Weights of a small transformer language model: 127M tokens.
Each number is 128 + 32 x the weight over the matrix's rms, rounded and kept within 0 to 255. Layers, rows and columns count from 0. Numbers have three digits each.

# layer 5 MLP down (transposed), 320x128, rms 0.178, rows 20-56, columns 0-127
113134121139092152139153179124079133102107095092123126151158101142077178142160154143100119158160131145087101146136128148107154178135112135143190106144187150137116107145127113101087134113151133142140154094185104120128101049143147145189075133091195126089207068151181169122070135095165103148119072091127149130155100137112170147169113166185164149070063144107122143135154160160196104101146
144156108148127147139142133101128104155134156103132136120091128092132087139158061075148141104174114107158140109133061118098153125117087144145125116139133145153111176164184100121132112071077171159107132162154087128105107071140135093067096087119131108074134108143174167135116144192163160154151134117103141155163126117227099099123141110104103152159170117076112080154140166130079109181132
130107072138183135177140204141156114151081130160118155135108121087161089120160149109131161151123168138144139083110074125204126086106113117126098172139114142152108100137139121168111146107163095150143159139081134101076153123162100109133166103129135155174122151094064216134153165093126143153139166110083117075134112139188079104081135137131132115141078135110194202103087121144115120131144
129123132203150116110053137150115149115101087097122125095191120176148146147102098166084077108122107128093126157170176110088127137153161107130130164169120115088131122158128116128156095078140096111152113160196087172178162122126126133170199140127090121044188126140119099153088102115140137139068128100122125123145078103121124074152149143171137135101156108137139158089118154166153146111144
103128166141080132170127155142180131125120106122168101148135157159138100143065068132140139163131154098194222170095132177035196082146132161173114093127101106169095171122092106081085120112124134124121152171099127126201136116104130140087112037199179135129118098076123091140163168126119171087105074097180144169065139059143092150047115183174155058158110094116139129074075143165179187100118
201110174124115146064176099119171148163154183163120118153106133125104051165144130161115138133091075093131111085169124170099121089111131194132181132100147078132110145121089083118151106127126125065149078124180168182122161136157137116103127126072086114068149100109113144155135162131191142128154126107194133112168105139156086141127150121111092140138097174158099163178139145119112138163108
140090126122097150094105196134140097131183125040148047145097133128043225154128097104123185175183139107125086089108117104180127158093115149088174094092088130093144145118134102112156132111123082156209119131075085101124124123190165114127163161048163097119137078118066068133092050108116153126134138112153096129086135136141114152189131163130093169162122129133173082161113120139073098151127
096125168125179204164173137169163132164149127153121164124097134142169125180113060100127134158199115142180165130124156140181090066120161131157109104104173094141134132145143112113166068140143120087147066128157138125146084130137099133054094106123137151154177138158106099137115120099119109090102118166130113110199151170156175097142115126167153054105117110119116147111132074094112150137082
138108185120092144089122125142116163088142124113163103140200070155159031150154097133097081170135157143136135124081134104131103115127148177108134099095149117129139167149057135117134082065116099167112104103109125177190131125076137093143123113150110070090106143137131130115117099164065098131201126113162160121130126178146176071161164175107076080087159102126143106130135101135147086121067
092080175164088142174087089118110117134171124102077139101101140149151138153077172091084133080078131161056101134145108164170162145178179146128107122128109153098106124150199120126103129142086143122112127183096151135159123108188173124123104154106128133104134180144142171166100096104055136134196126111108115117104147095138121136160139107117182068132143085087160115165164120148149147140124
120142127077041086077136136130117148114126186199164111200067114175127110142079152183147109127101143170151106104120152087111132152132137145112125140177095126129098177096143117184169140148112146078153120117131117157077172164136128091106143126112129090146130041152152116094100142170073083125131132213140121183132095135120135068116137138127046179113081125101093116079171108117071101137169
176170106133100190186133125102120160150130156139169102130183087167155068160175182183138111093109088091185156077113198150151116146155114150129111165142159140075107109108142145142177121158135161150108119097129099134140152108089135127144160168148120103151179140146086117109111180115135093109135069134174148142156154133109165178096126127117066171099137176164145178169052109145098194150120
157147158137097168132122085119118079127178106145116163126094160166175223153119109169107127138099134179117123114194092131029141096084167111123136091070128133109147107179183127085101195069111150130122142144155148128093129073141086104132097119152117136096089109085102102136059128078140149090105146149132125154139096095133078136132173156111145127168115126151092116098159123156111148144156
115106125122155039109136152146082098094124152154138153100130126153110000115146106153156141139100159083122162173151166106103121149152163110108177116135143103146112134138096161155142125136130144137146116136149153119140166144111142146117141092115131102080159117138123173109132149145099119125082104142204111100111099126142170137106130103153170152158120109107073126133124168134115169145104
081165194147136166175140155085110125130166159107121125149188090077180200181096125102136120177142127068124123084168159117157086127167143119122107075122102179148132093112070123159127111137105108150142154083091101183115091142143137085170103050096120145082098173105112084124115092106122161192137139188138094147142173151171116139133166109092098129142153099136154159163121083058158085097170
185135088147157182196139130148100104172113075184110143095066108167115137097101096142123119184168127151157072158168220137095058161093198152132147087109144099117115111113147099120100133141136124098157151090090107086127107117142126145113147182134160127174106139132176162111124159202123082146160176123130132099103127132114155150070108166133097155117153089095122092132147168137138158098138
131090141050134143139126124113155097177216116096142158172086079151154190162093107087140146185105140132144118121156135081141097098105136127132143087110122128085151149136142116164104031137122135099108069103177086099132073161151197131108086154105082145128093108180175144205127130182109068130175104133094150065161132103161208120146116098141109155085187187168103083148084102151149171121138
112203070110134110146086166104129098120115141183061091145099134118101086153086243147109142156122182151110105150169128108117119064118153164104126132199168091067099098119147140096127143076116129119104146109094119133135100092115152105179169104129133136104132096121092160115102135153108102117145138167142198088130179072157153081158109137134182086177075165082121159161124130085136093157116
144124155159103069104155155068128084102140160084088142158137170130097150125101181147186193133069143083130133151181087077154166070159152202124142083144108073131149133130082149162095120061129210109168092230150107125131045124153124105107097126108137111135109185107138124172156122099172084136121171140172136155075147096119154163165126110146137138168131113152123071131139088148138128151105
215115113108108083139156093138110158131125137142161161133141126104113076148113132113108110112144140166121064149109142104142122105076165163118102139121054103091143113147175167171098156145128108157136147098122137079144137120137137120162151228174118161153112123183050082176099128124083093114138147124071172162119105089152150109132100105114227171151198152071168098097107107106063155123135
101097171182170146125128139146123164126150096169093108081099140151118122145101135134154131182169093152135158089131129184084099134186174137179151110145142127116118079165170149123205156177098119121109119165132115127097115174178163123168150138043152110162126197160060120112118138151127159085099166093158085051099102167116130123127142152142201219100144142133147101141143154215154131155135
096168129146116118164120134090163140139128099104160090103144129165151135142137096131123128189081162127100116107116126146142142125098129124124116131068144160139064111123085098138161122100080134052119063108166108155115096162140171147183146072121074149117114161133140159100078115100118116077115118148109171088146157128111140213141159123144081095117146185174135185131123151129113086149098
082137077110175066129100100098173088050116085151095135140143106072064219174169129184119120098133210136153127129152190102061135139094095104071063121152114132111201158124118084105103116133139137109124140112168098078194123147140167143150142106122141138125075080125160141116172143106092121135094102094189125127117106107134144130081108131112142128144150119070133161118110077107120140112163
078181133156122152121118115139097089078151170093134143149099077093104118119168054067166146075122128148134114110130144124143168060094135086116186143088141204100117098121090170162134156113150166125134148109179133093149129194180106146152166170127178100114201144192127060151125129133107128165061109105140146145063085112079129125134072117159095138143122118124102145136153111154097128147154
160113129133121144144138146161118120118111160138145114140125158155169036141155122151184141101116105182094155124097000104065151111166161116160120153087140155175099083141108093098125134146120148102156161136136182180113134116106089115148125146136149082116155076163111097115142102099106124141139139133120101175148131081157117101150165092100134170148132115110183113097136108173102133121153
138136119102151144117124093153142132048077146132116150109152111137087114162136124108195138118154126134147157205129074159150184074112084111121049138128102128150147123125077121123103065102170144091190093131117126086096041111158153103120144138203104131120084123128178157139107037136170116110093095113177156101080110176100140169146078095139093140133152087114169073135079213109148157139079
172093110156133137208163117093168101108140094115151108148129108124105165168164101114154163141152128131134111131185166102103157108084097194122140146092145101134147114157076088126149135096133142167126098097114132113144178100099052170142113160146047168138120127169185120174115155143091154099073129065063045144108086141108152149082110113116062134090196086131130120131101095144142155077155
145124117096138091138112150077100085113114142112120128123158164144079226124153162112101141122144109120082159103114064136150099167150138148159136103111164108128095154107106118111103130145156113085146157123125095174094082105132032093190146094091084136069137109141082096102139126081097118165099155096119124119163163125169116118107080122114132092095178120088103069155074135123127106087108
097101143134113119110071092144132120101167144154139101151161118092137174101073096098120112139111176021151120131130169136138143154162097045120126122077109119096116152131144135185144179120158102116138122141115116110124070113096094149125196099134161156125169170155099085109176074158118171126147215129153110104064145103162144092141105129120148186133126086141110144160162160117087109124123
157164112147104048138156129142086037093135107146111118150132075116126000124153131085194131098171109124132153108149129079091089102094120187101130145128191149147147113143153111163145106113092093104132176198108176090136131127137130143133161175093106123103165123141144110146127159129092147123112116141195165123119155107093118120108134105136228132144147160172124156131154158141112177098099
104179123136133174104167139168097153129134163152145129163108138118150081138097138047088119142214181166086176091107162101156131083078153134131151140173139103139145100150131091159136140147142118159080072073104120175139110137175102113129130121168061145076151132176094132149129130095130155141139193118135196151136171101106152093134147107127232082093114109103111151152105122151161102112136
093115135139118174112071168135190089161127047160111070151155132186157144132086078141116113148152167123126135090190137121066100105091154164117176223116073172135134132101164148100113052142085182069130140145166124199105120201174058085081141197163093143101097134162129137045053142147183102182094146203079117078142158062127116125174128146184138165153102177109159166105170136164141144151186
137195094102114130179119138144117099152129130149172185136099108147102198073045099158160126175140126157123120188076129163174160129123053088143101128122093090159178118183115122121075070157137135164114129102106176144149061089049157159169169126135120137156120119094145088086203130080129151119154136159147179154120105187072115200150146122146028156085162120159083120097065149159172119145108
172140096128116102115114119194149058090088132151163127115115138091174192138088185073132095095150190075045109142128158150131140103091096158085115116144155072126119100117107162106120154122145147085094130150131086114133128142095109164161168152106130120070093114181169125084097126211125081155121086118199140158159136099076161129140096120104153112137182155083099097141113092097151148144101
133204141112094136107115121158138124120133077122108096119194134138071114136096131085127111123136135112187124134124108088185139080122162089106121151113085207185173085157101172148162113102122136167107183114129100148142098075195191156119100076116112140138113110130122095106143118151175177059156178163142178172126130176115115063122090138160119097135170079072120127079180087141189152107118
119117096137128079136112117112168193138130134193135149155119072107174172109148159143083137144138165115081166151084255130125086151147131069087094097151117110115097075135112148163128129144142121119101148193130117113167149081127131129125127199133088111142104106152105133137179132145100133153127156152160076054112151121115120146168185142140092152087124139112161059161153191164136112155117
122114130090114116180100077140041192185169138104165076102088123135138029133135129134133089179128169126153097118092083129173102120122133138123119153170116103049110126098166145115085134108122185150131105141102126080106212114101098114137119128109073169160115128104106152085135095133119087149096092139177077169120150138126149165069166116140132174100104119092064165102110119128145112171109
# layer 5 MLP gate, 320x128, rms 0.153, rows 21-56, columns 0-127
170100137172141177139155146054137130100131106123160123104063141052133121140168099136137074133123094100162165091104035128126159167094090124168103145090185140126097141093122107184126183107167133135110092066139133182121100096138135068169147144142099091114107120102126153109127071095137125144135162121109129098147123124079129097091116074094130134103064122159117089161146111233137080127116
128127110139114165119110140139169149105080133052118123161118103104106120107121104123145158125091127065105108150151108122127163142112179168113109130113131122129157110091094085113097128086133122081155155114120138148118135142049156160135153077142112155187123147158159122140105129166087123109165145146122095115032162099184121146132152186158160151174107150142052086144133070137161159118134
126150035137106105227122175146110131174095114082099087184135147164128118166085128139111150108106185181152124144178118128155105163102128153130104096175096162127122123128112098144081085096162100126119174186114054149119114085146067135131119136087096096131130097130123129127127175165092181121105169109138141105134183124144118147142163111175115104162183132113112150191135070165169106128124
126123144079182159132134170158143098121110104132087130119167136105102125119087121118159122101142112143098110120137093127161132075141166137145122155166128100132042143183200151105110076132158113117087147199188136168100080106143129177155172075145117160147135140098103087132108145186156140154180086111119124113094135151078102159171153110136097109104134091117126090133142138134133114095118
133164113095152138098130116157102095139108137114110131148163150073165125127164111124187132096078078121159090127128158123137094088130128083125200188136111064161144141126082128180144153135145101097133129163157110164165149088144106191123137203087086177124176059057106089083103160163118095117157160118178101110149183125122121107159106074150137102144100146145084145137116095129087138125153
089160092091141150117133117168136148130121139119153111170107176109182181068148157132087198065142095150091130131137187082156157131114069190106132114138153158135091122165127071154131118242172094073151132116137133062129116141122137090161154144131149072177123067139102126095162182173099165127154147152138093105101164105149112173144060109145127155175092163113100117107135086122107099100155
166107090127152137177178055180183163173153066106095102155121063124128130100127132122151147117119132140154135140138098111087190175172053144095124177083136176108140097129127104173111172100111151067132159098158169138047142156178127184120135175175134124128100089088126153092135159081107132140123138099100135115152138057138143153181161126100091077158152120134116058136175112168106138157121
162133050151097120127055093123166098060146027115146077102130084058124197144128139132130109097107135122080203118107113172159099072122152088106168068097110118147111087130148162126114157114166163147128123150082103102128117068115088151130132056141129139148106065117133071118168105135104171157153139120176142145152124089152057143105127090148080048124102121100152112203129118139150133125136
132130132097141146084113109112105123193140151112221097124113104116164166101099102136153117194172084107165133128123132101140127129157147145133145137097159142097126136134179112155129213131122142159175126054160124098121127129170079081122136114142133128135118122071098095129130108063081165121082124110135158181135092151165129124135154152088121152127045156117111160124117111137116066190141
131126171115103211160180069154154101119149134123074145152101190121124178166157164119112106123118184124082144132183178152118123116117133150100118158099164109094114183146078157138092167099087135141132104112109170164155161065103104163086162136078101118190067139098132084144140089147138088215106107084136132164144073149117079093172152168123183105125081136124079089136162081142139140063105
132084127139107110083199161156082168164115075104129102099098025147119157067158132134120191155168166129149112096151086133102101122095176120175163094124077142109114164138153146121149161151112139133090107147109124119178117123169196126123125123104152130095064105121115165182183109094109135104088154127110124210144115187109162139122106109110134175111152088079135068174190164127037105142078
073065093144135078177125165152154198107097109074073099153150083144148149124118111067170117160094165133115183109121119105134115175146132147109152181041152130152121097121096055105095100141065165152108103151086142112091173080148173143081110103099146168060077137115112102093155108131107067123093142109095108167119119113129109116093093140164194152108114130105127135178142141116091142131096
143146089120126172160116162103148105074119127117152129131089144120166155086173105086145168139151105142146107091050137138139110116143137109109147126130185157122051152151149077105184102120102143097097133142150178151164128107121094091112155097094116086119113106146116161156125086144108150087164118071120114098108143150148085128092130087069120123163133114157055148166118149149160178101084
103131139144137115177114121192107126151148173095107153118121150150131151167170151085114107119094127109141166137152084130143070177208095165141111155138057135122127099121164101060101103134136139177179134134134129162158129100145089120166086140068133089151075171081140114135163058187116115116118126138096137064115169156136116166084130105106194111205150187131134142154115141160109133133127
097106085118142102166123111130136170110049120156115157082202067130128140141171116122133202091177101197141118108099136174188130129164082096144171157116124145158065126180107115101148191145115128106163119106151124109143126161132139082136197097139089137126059103145116155139214110127140167153127162155150107108076122113130134120208139097099125156139132078175099161082149141084110185131150
144180156151098155093102158153107103138110181126121130142150096117047190163134135078089110081082093081080193168133092051115124098144103174102133137168084109088181104218141140157093195127175124125140184107131121109137133118130100081106076154191103105130138091119186170100146144113061098092126132192117168198168150140108120071097104157092153074100183170138116137099150099154155120143062
084119169155072201139127135209173075180148104145099131144166135095141101166100196111119130082101107076151137116168093145084087195119099141114139135115088124170088145174156111147105175149115171138135140116128118135073155054139100173131190108156135097170101123173125151082143117190137141152155115131190105126154130059116107092125121147065100113066112082087130157139107076118097152094158
111153123133163124127139114150185151135132126117120132129122107114111156153154121124054122174092104077124130118151079149121122091123098145216103076112140155188146137150150132084142092140179145118087151105177131158142137120123143085131168145096155077117139123061099081081162083175161197078127152159099118128219131116075139089116194094129126182144097079147201112085154098151137142095142
073108090122133125154155123120171134094155127118115130130100097150129118166146189087171158158049108192213065063204160149133150077108079132148104136144146138141146156118080094162070150118134092138167123098190090125158129097140131191156154160129119148140058126122127107104087114149056142114185158103109153100036138074105150116119083160120109166139132103103138186097141124115212153148119
117067110093161153104088119097151129118071109116120113153175135114073137065153143133156139176097095084100063140148108074120100156124143157112133153126077132128134185082054172197149128100089114152124114095190175080109100125156121085159116123132138097091109086084134147155144190143090159135107174115085106138083116160149136135133196113147131105074197096170171101139145163137092107135100
109085123093150114218142137098113112089111152184153151148151136125092176167169098173124148132104142097144171136111130133122122155120061079071091150076168093096099123123105089110097145165132140111086096104137126154124078162168148146136105106126096184143114173112073128185107135061188102078152120120175156106119127132135158122125135140162063146170110120179148110119115175133131159119176
176132143093110213130123103139219103121162087077128141137129143132111116153118110084072143132098088112156099164131125084076156115078122141170160129096102126106137121157137162144136146132095095082075084148078135122157132145088121179063157141133099119155125142107110206174101107158146103176173116145087091168143131101096144137120136150134179053122154090086145124153050097165078127123160
110164096137148117114116143159130111140143087124124129114137129127102120182073146127159092080165087162123086151122172184124079106140158127115132116092124104158145116107170142121107099135063109125145100109178094154103123167176114188098159091170173137108163119097091115122146136138148135184148179112078090141082042107134164128176101116130132090198160111047098111038130120165160170104136
184113093133140147112107136140105150130087151141077162158144122079111106108118061090159125125116111114116201117153055100132066121167124160116061104055157105103143175113103136146116142084151120138154163124151141120154140058167155142100115154138140099083130177106159161159133156137087074082144176104113085147115109174182109152071154126161154134100143144154161067182166128129150134191147
139100115101108186151158157159135136107210116106199089104149113073083147167102091169127171077124128141094066121130096126173117103136102157163128175106153100106125201130125149149196144111136112127052136079105093159158185124072081078180129179117095124147117064103130143164155104124159126110211181121132078164125150095191135111144129153124176151086111139115165091114105189177190121129112
154117159134162130061119089057104149139123138168110096079101156179088160131076146098160098118139104072135136077084136150100101169171146072120150117119129133132137132157148129143086165218150117122131112156146116107155131114165136082156196092119199100061110076092205109173133111088143163098145091197117239056135162196100128129174214123145155168140110121165078141159104155143116131112134
120102131148134181105118172124099160068175113113123149142159127121109130157149120127137140145116093128138087139093157147085137138115147121173072090125172092086158096179132150094104156088140104147103125114116100159110157121129124105102146100171006151147095126072120130173106089135165098134124108197145171168099136175098145087141103160149181120133123130172109126113135085137110158130184
139078040099086203115184156107133105128124125174156174122044143122106156105066167177133161148174108126163089102128134173187102084083121122160118112149146167142101103128066131115112114151149157087102148078124180067153129168149133158129170134110067172148086095098168131093125108165123082137122100160128091077131097136100084084171106131095147153085092145074125135185083103065115161158172
143088135106168156174111122168163160123156148155141120123168208154121198103129120067123155145105166121140190130149142169107131156158099109097111133137101119111068146140070133088061188117108165151126087100094139156120109150075156097095129094134130110129119102142135143173129099095116099165123118068098120145175141182083125112106120163159065130112103109128110097149122076141102130107091
163152062137071159159137109122114210075121178161092095147151109116160141110142108094172167147115126093128011186150101150125087163108168158141192147157138154132142131124120090153169158091103078157107183085081136121123120109114167140131125122099105119164164118127057111090147136102087103112148146106125167097176117082099111121126128114124047098128090136105123119114112114132167174111134
098103098142162182116128123136176126127142138153128130156108150138116098148104109152187120055150163171157153105113097129093120136132136236179181163155150084104133147126160123164153154075141130171233107108113097142126132134120121180120174166085123156129111159133122117088045120158136123154163146157102115133147159197166133115115116129149181061078164124174109112139126061178126149168088
201152094126155125179100203089186137154113152155110072099108085120082141114168149034126121098115117163131084042185086091100097149158106140117116081123134182137148137127111115125103135182158252126100101102172121137177160220187089134112137113133133124154159172068153096125108114120156133140152107129188094100139126135124129135081132106147074134151153106103117119094144149109068121149148
110166133103080211076143143059150165113133165177086150088168109147144189111136054128154167159104139136145120137157119064115093130114117170122066172147108128118129080191147155065095198166156140147111164125071153152112104112129143114159112101125146168149118112143122133135134165149169113178091121123172129126097014105139180078151130126148228107116139122153109165172155110116091136141114
079119135106121175102210178121128195087080115101142030136129086143097130144119151098141149148062112121084135109153108122137129186145165125159099128175186158131176099139177126114121143124164169079112149190095143065113104137159091153129105092161124117178175070164144111174117123064047091109116113117163145158121134133124142141176175200080076173126114098156122092164098129108051191126164
112110127098115099132192161126131166168091174127133199143173091138089173122087094109130166095132141159092084178165134092133154114142088149165101089092107107171194157114170114133152139122113197155133128099187067179167099161113117163095114169135121158179126131124168172179135073109103056120070105164132148125201171101153116074070149116046199102109111178119103206108206098055062090085137
107082119130144093127131168126114087157118142083109095140143157101166135134127092127163101103147125152138149089162056164164088173143175127142139137091129139115159110109075183094099160101059135095172111090172081076118142104125071129111120131078171126159117162097192114188132163157085095123156085198152117124143116096143070103097170138116133099137118119158104121144089172135079127092144
# layer 5 MLP up, 320x128, rms 0.157, rows 21-56, columns 0-127
124102092139082130106093205156119127108115153146099184173115114090211078154123205142133109076130107090215153102149115157192107154139152076146109140123099079143134104137132110117148162091112136087093077116118117144116104136147157173190155128148150107119108184132138164129111147105109091192132128151087063091134135116106082141145114114118087160116121137144144097151111124168094130120137
149100091158141140130157145155145102134157133075108126105139143126141144116097157135144108099139120117165062085115082141158154100137127130114132158142097066110140152073145105078192111129163110132077157120037138055134107170077109138127154114104152136140161126152116169112064095121107199179165097109103174114066152128094091102089148120157147131130149181089142148138066161122151112086082
052145164134124181052155146175162071111148081160104163107134114100120129135122145122143051181147106165129147101151143125069119126148134097164156072052121120163111169153134139113101114170146090123167121120179146105129145153118119137127110144116197123131118184107132103092165127104143086131157057106130073183126063140093118137136092124102173126100099123184120095108166192093146119133132
125057182165175187129118122183114161136129120063067105132100103182116128131093135187156120096147128182155200101100139148121125071128129196145118176141131057094072155182133118165150076143190093193075094155182082129162163110168096135033104053079188192083156132086086087127183206119155157073166142093162131142146142159184109176120149163088112111145118137052106059150090117100199105101120
124164113136120127132154113151084107172144147130119121132149201117094190157191110114167143183122067090127123163054172141139117106183110078124189114148116089218154152172167078188140114076133104121177111097110160115102137149154214208167134123119156143125192143069105147127123131170108111137199178052145177170197149145091164095161169137078069124123120130181082193118065129178108145205140
055111143132069158121175152147074158130120107125097088119095149145116129172125167115106172105115128174111181096142116144107153132072145053113111105125186162160051136142146186153116161136096155149088128173109186100133086106170094080177184169178074080072135113141155108105123111154071105152111196129104095148134125169101170123087124168140127146206160098143137120118139185085153125129052
120127157103138109124060124071152112106085142157181157170161134195136093199157122136111114120152120153113138097231155178146106153128102145113095071138171077124154173115178157075076091119138197174153136112118127075142079139090125147106144113154114131136206105149136134142113155144107113134182122192118115143075125139128091130127142141109164173117106171123167145177110158136115132119167
213199133177067131122112102158050131134128101113158104093102085108152109184151138126149112087118128143152085124114134107101081134099201109138078140081109134143118106110161167184129047137166173168136105137140169101148143059118095113172117131081130132095111144163144144080085119147099175187148060126133144089092138114149100094128121161127145112105139155117109081163164074129137132078109
178143138174164134123131136164112133099166110130065123189089164131094087141191131193078129054093180116167167118139123118115082101114070153135142090131148064111135143133139129100157106155100126165101216138138104149152093154111142126101151136137167149114118150133094160100146098125161095132163166162135143133125145129130150085108078136168142153104074136131115144173102159177115162171126
092141116137128110159145116153078128168119137125141091161120143129156101078104180109147142107097116146059116135135178114080169172136135096094122161177076121081179116118134123127122175077137122147170191151132129073090113046131069117165074182181138128139090098100105077135148146131105064138060117170148102161140139136094119160130109155150103138110056127119095090108112164139101139102100
126176133135105113134120102134084170134121118132076138125106035140164178164135123076145178098144101141080113099095152112137102057160133132096116136150104082133150133135082122107091134162110112154168106106079121153114134159172146083116166191153177152152115059114127178119134087164111139155134119086155152163161138182093104090082113179099119148123135037109128078120135119153150183135116
165116177149129144162143118124106077140149138064128097158158162178136137096124167155166184115169097142113173158142074117091175115179068098164140087198113120136114103190174134087161116116187137082117177140116155131141110145083146094127179121143114143181152111127154141158133066099165129132170114136179172152131166137089090154122177123132076138080156138157094121088120114108134155107176
124130132133128111149187162119112138053134190130137102111187099150128143085157156135140190129159118144136071090058142090082106152134103138144140103127107112155130122110163117125168102093160116103073167187082090118139120080113092099116153186104160097152086136122114159129100118156136110151134166109122128096133125145154132158132093079086097155124134100151173100173161128120146170102191
101095077124130054093103137181096136122110142204085126142110178097131132121094109126105127128135139133128139057140091149132113144160163081143092090053179099142096176157175172084138114137130186106133153173149129163114076106092102131115104090135109071128115183135108099140128133137116157103143160091074174144074089132097104152090068160121133088151127131140129044115079130146139021093109
152131125116143173141164089148170089135154122126135136140096114139085146084139143179151112128128120135148147132157131126074157130114168142136094111116102133112188109133113110073158111121137097135139056182209117100167174138137135132154122073090111139103162086103128121173153192114098125107102086126109126159160171122134150168121153143210207182185159089211139156146113099117110185153084
184140133134152081122118135151138169099172138111163204147108101144128173196161093143149187087182090144161119108057102113102130134154115171121129063110152145108120121173135195170156166142058217072101108127117110124187101127060118117128130109084147128106096209125124144070100073158084126149108136123142089149120096132139200157149144132141117157150122177127125121159102076112089076140126
189095092183113114152090124085182139156127057153058142077134101142176117142175110170127152129084101099124104088106123124164152074049086131079205147139132138151144124053101113130136094125069198183137158114116216134105092167142159088136080174096152132065155148076102137099159062135099113057106146102118152100113099170081129103128147157150136129099116128113148148089129100115151063149062
125135068070125172128132142107143100130166187143088114135119098086116132098095101109097149161131119141179112102151089127105133171164164083113085092141097137106147128121136142090072151123098186202119105136148084181157195161141087065153121108074116130152152132108098099103119175110122152070093103177173058165133112158141098160131088168159121117178170131099132138126116124116140150156195
153106162094097136163138107140074120134157102146176196123142133194081168122098129103121108106172086178149175138127125113144156126101078136106113070084149093116153086127123131123192117200143092116142141150106107142095155094083146109089151187126107138161146098070081071164146157098085108208123035134110190100156085204114136137119183161121104222101109097126111190155128164152157138107118
073176139058146083120172111139090144135139099150128145137118122112113150191121103143082072086123144171113183119151061163101120139070067049059120181139142128135037087114151127161091112088127139074138131132118073106132117204150138098105126014128140139159166160161169079083102108097092104099165098143135128180086144059126147101161076152103127094132146183118077140143120144085170125133162
121161112101138109149174134119117142178134125125134129168155075114172116134115164157072145110154149124120111127183101120088180129126171146135071143094098144098072126139137129094121104158125134165129102105109118117112163102143096075166139136131158123150068117125171097132056148045154082125142122140178109083136106123093140097169119101084128160190144106163081141102164118116125153079125
140110163122105068114085168112118125104159095134152168143139079101112087055161142168100175124021113073177105108105114123168109170147134111189156148152145143117123107125164148179115071102126108151170149125138099162084137124070124134107158108076135097120119131176134145095138128101136084109112106107141098116160155132154099095155171107120114121093146132108181096166181177109146072111169
143115126151137167171101170155155138129138152125173137141147108170093136156104173092142116143136098164101128114185146086103144160133169119145081100133173152111066158116174181104142152122163156210160182126170112164151123131149102086097079092166125180136114138133143120118143178135099112146109104170117130100177119175126082127175143161054143131078164147095097162124095212080143106081094
095146096140098104173147158082140152109150149098102158116141155137102132114089188098095146108165140096052150126152127143161170139162137089128118068161153188135120195193074127132127063127117107194100123148134145122109095111112072068117162103170107153124171142097158108135102155148146118156169114101144160106117153138090166058082134128167158120104114081083130184161145182072161160105129
110145102086040134111143110133135132120137193151177117133149124123075111061110077114141135129116141130119087105091086101166138097113104127137156142085121155146141060161061132185130122110148069135157131160108202093151187102162116111160127151144116064219110110115051145135139101120119187116196188154073055176117134127158113137136059169136076164172121097163091101164164140142178104131121
112124089168106151138117127101155118181118189135138128125183128154106129128195169137116155123110108113119137086084232127155132095116117183150126128155105049111184090130109125085199122058125155157116104101061152117101155177130144128128054130146128126163123123154121136156135100141127144139135065075146095150140114033123131184142111113115085150120091106143113152105157148150096123152145
102102092137147094163177137127144078118090136137081105162151186169134159140111116078095134113055149170107149120094120157141119154134116110116088125090107152144124147126062101161115177102118094109104132076194156122130112158167166127152156150116110069114111119157163103111155118110099124146128149071141084057139134135132126086111129131090130146106163169070152131102102133085135070144084
125176187154189091165179150192102072157139146089107123118148119159071099134156080111163146118157165074128075115147125095108133145161114076097110110156063151176127156146157086152117140127140181160110121126131160188109188111137151115131177132152159097137176120143077047134103168167110136125164183070113176128131147110141151111174121101133090187139100156137114145136164144100109140141133
101107114120120189132117102120080170179096130171129089167100128133093178161102172129125164105123160149142123122149085148137125172118143145129151149182094119119114140081109138098127114115096120169136036102101113088157118133144140136180129104192090133095100133122130083089117119109172128113130146168135120154098108126140178115103127141127089163096098107136129104158095092131131106143185
096167145134199137046108149138111102092079085139137153081132121134153158170175113147132137139130172127101112103132090119114148143134096143195108152143056128159196110141082128126124122115133186116087130105129165141139068125174135174167104158139117103169083183139166135127065141130087165098143098150129097146132101092209118225116094133161114127169121142157091183162095108124129128183100
072140090133176145104059085062184208206069124081159139099150144105166154156161047197102177195130136138083154138168158149128094185097070179122124145148139175119147116164020150131093156126082098051128118150166185115154167116093168113186173104145085200144163130133141102130178069125148120082123158141174174151100148146119129145172109120213176102151054110118094188159182148089120085130162
143098111188126117163169152096156161191181141147095136118125132147131081139094134090132089132129074124110134085170166091109110146116145040159099137117149134153101085093128040087097209141105153079100106164181144123107150089084113074076158104180135101163122136130128089117117129092142073197095172098139136093116161135174119128151114139101115088051134133114205028112127128079193069066084
159161151114146085168105096208086086114120137127142081135090155086105137096096186066153156064114104187110098105123135183093139117118159120075142116094072092135196134132150120089108116105074151089161166141176117113136135168110162136069168113170139121126121162163129141090161107145131139184098139160156171129108184090121149142124112114111140082139188180113080103113055163150156128125148
138153084126127126153180130108152112125082112178123175144116085153115131116090123174161112105140122156159121148113142083143079131129153152168075130134088145187197080163141133160195186139134106187124119129149149181167163085043132166148134104190126169128079095114114071132137124105099076108187096070156129143157131163119171137140131135104129109102135133135139147194155122155182098121093
113098156121132116142128098197106108128139122097077106159103105064137162132142086128123142066169117088098125102122109129103144099153105139145051153144083088111114155109185060176101090126102126110120152093129066116122144097072153071119157096176126121127119144151122154127151156115124144156118118106044134132168118116088128208059153144169149142157104161104172144159094135083135089153141
139123154088092177140200114090084093113107153138148116174116134125127137135123092103104150133098109130149136114163154173155147206120146084121171122150097163140176082158141157089113114139141159159172095119098126081088099157136134117137109192118120170156151139127087189078162094126218110117092074148129152128086107075123153090103099154137177133133097166085095088069078090109113117135103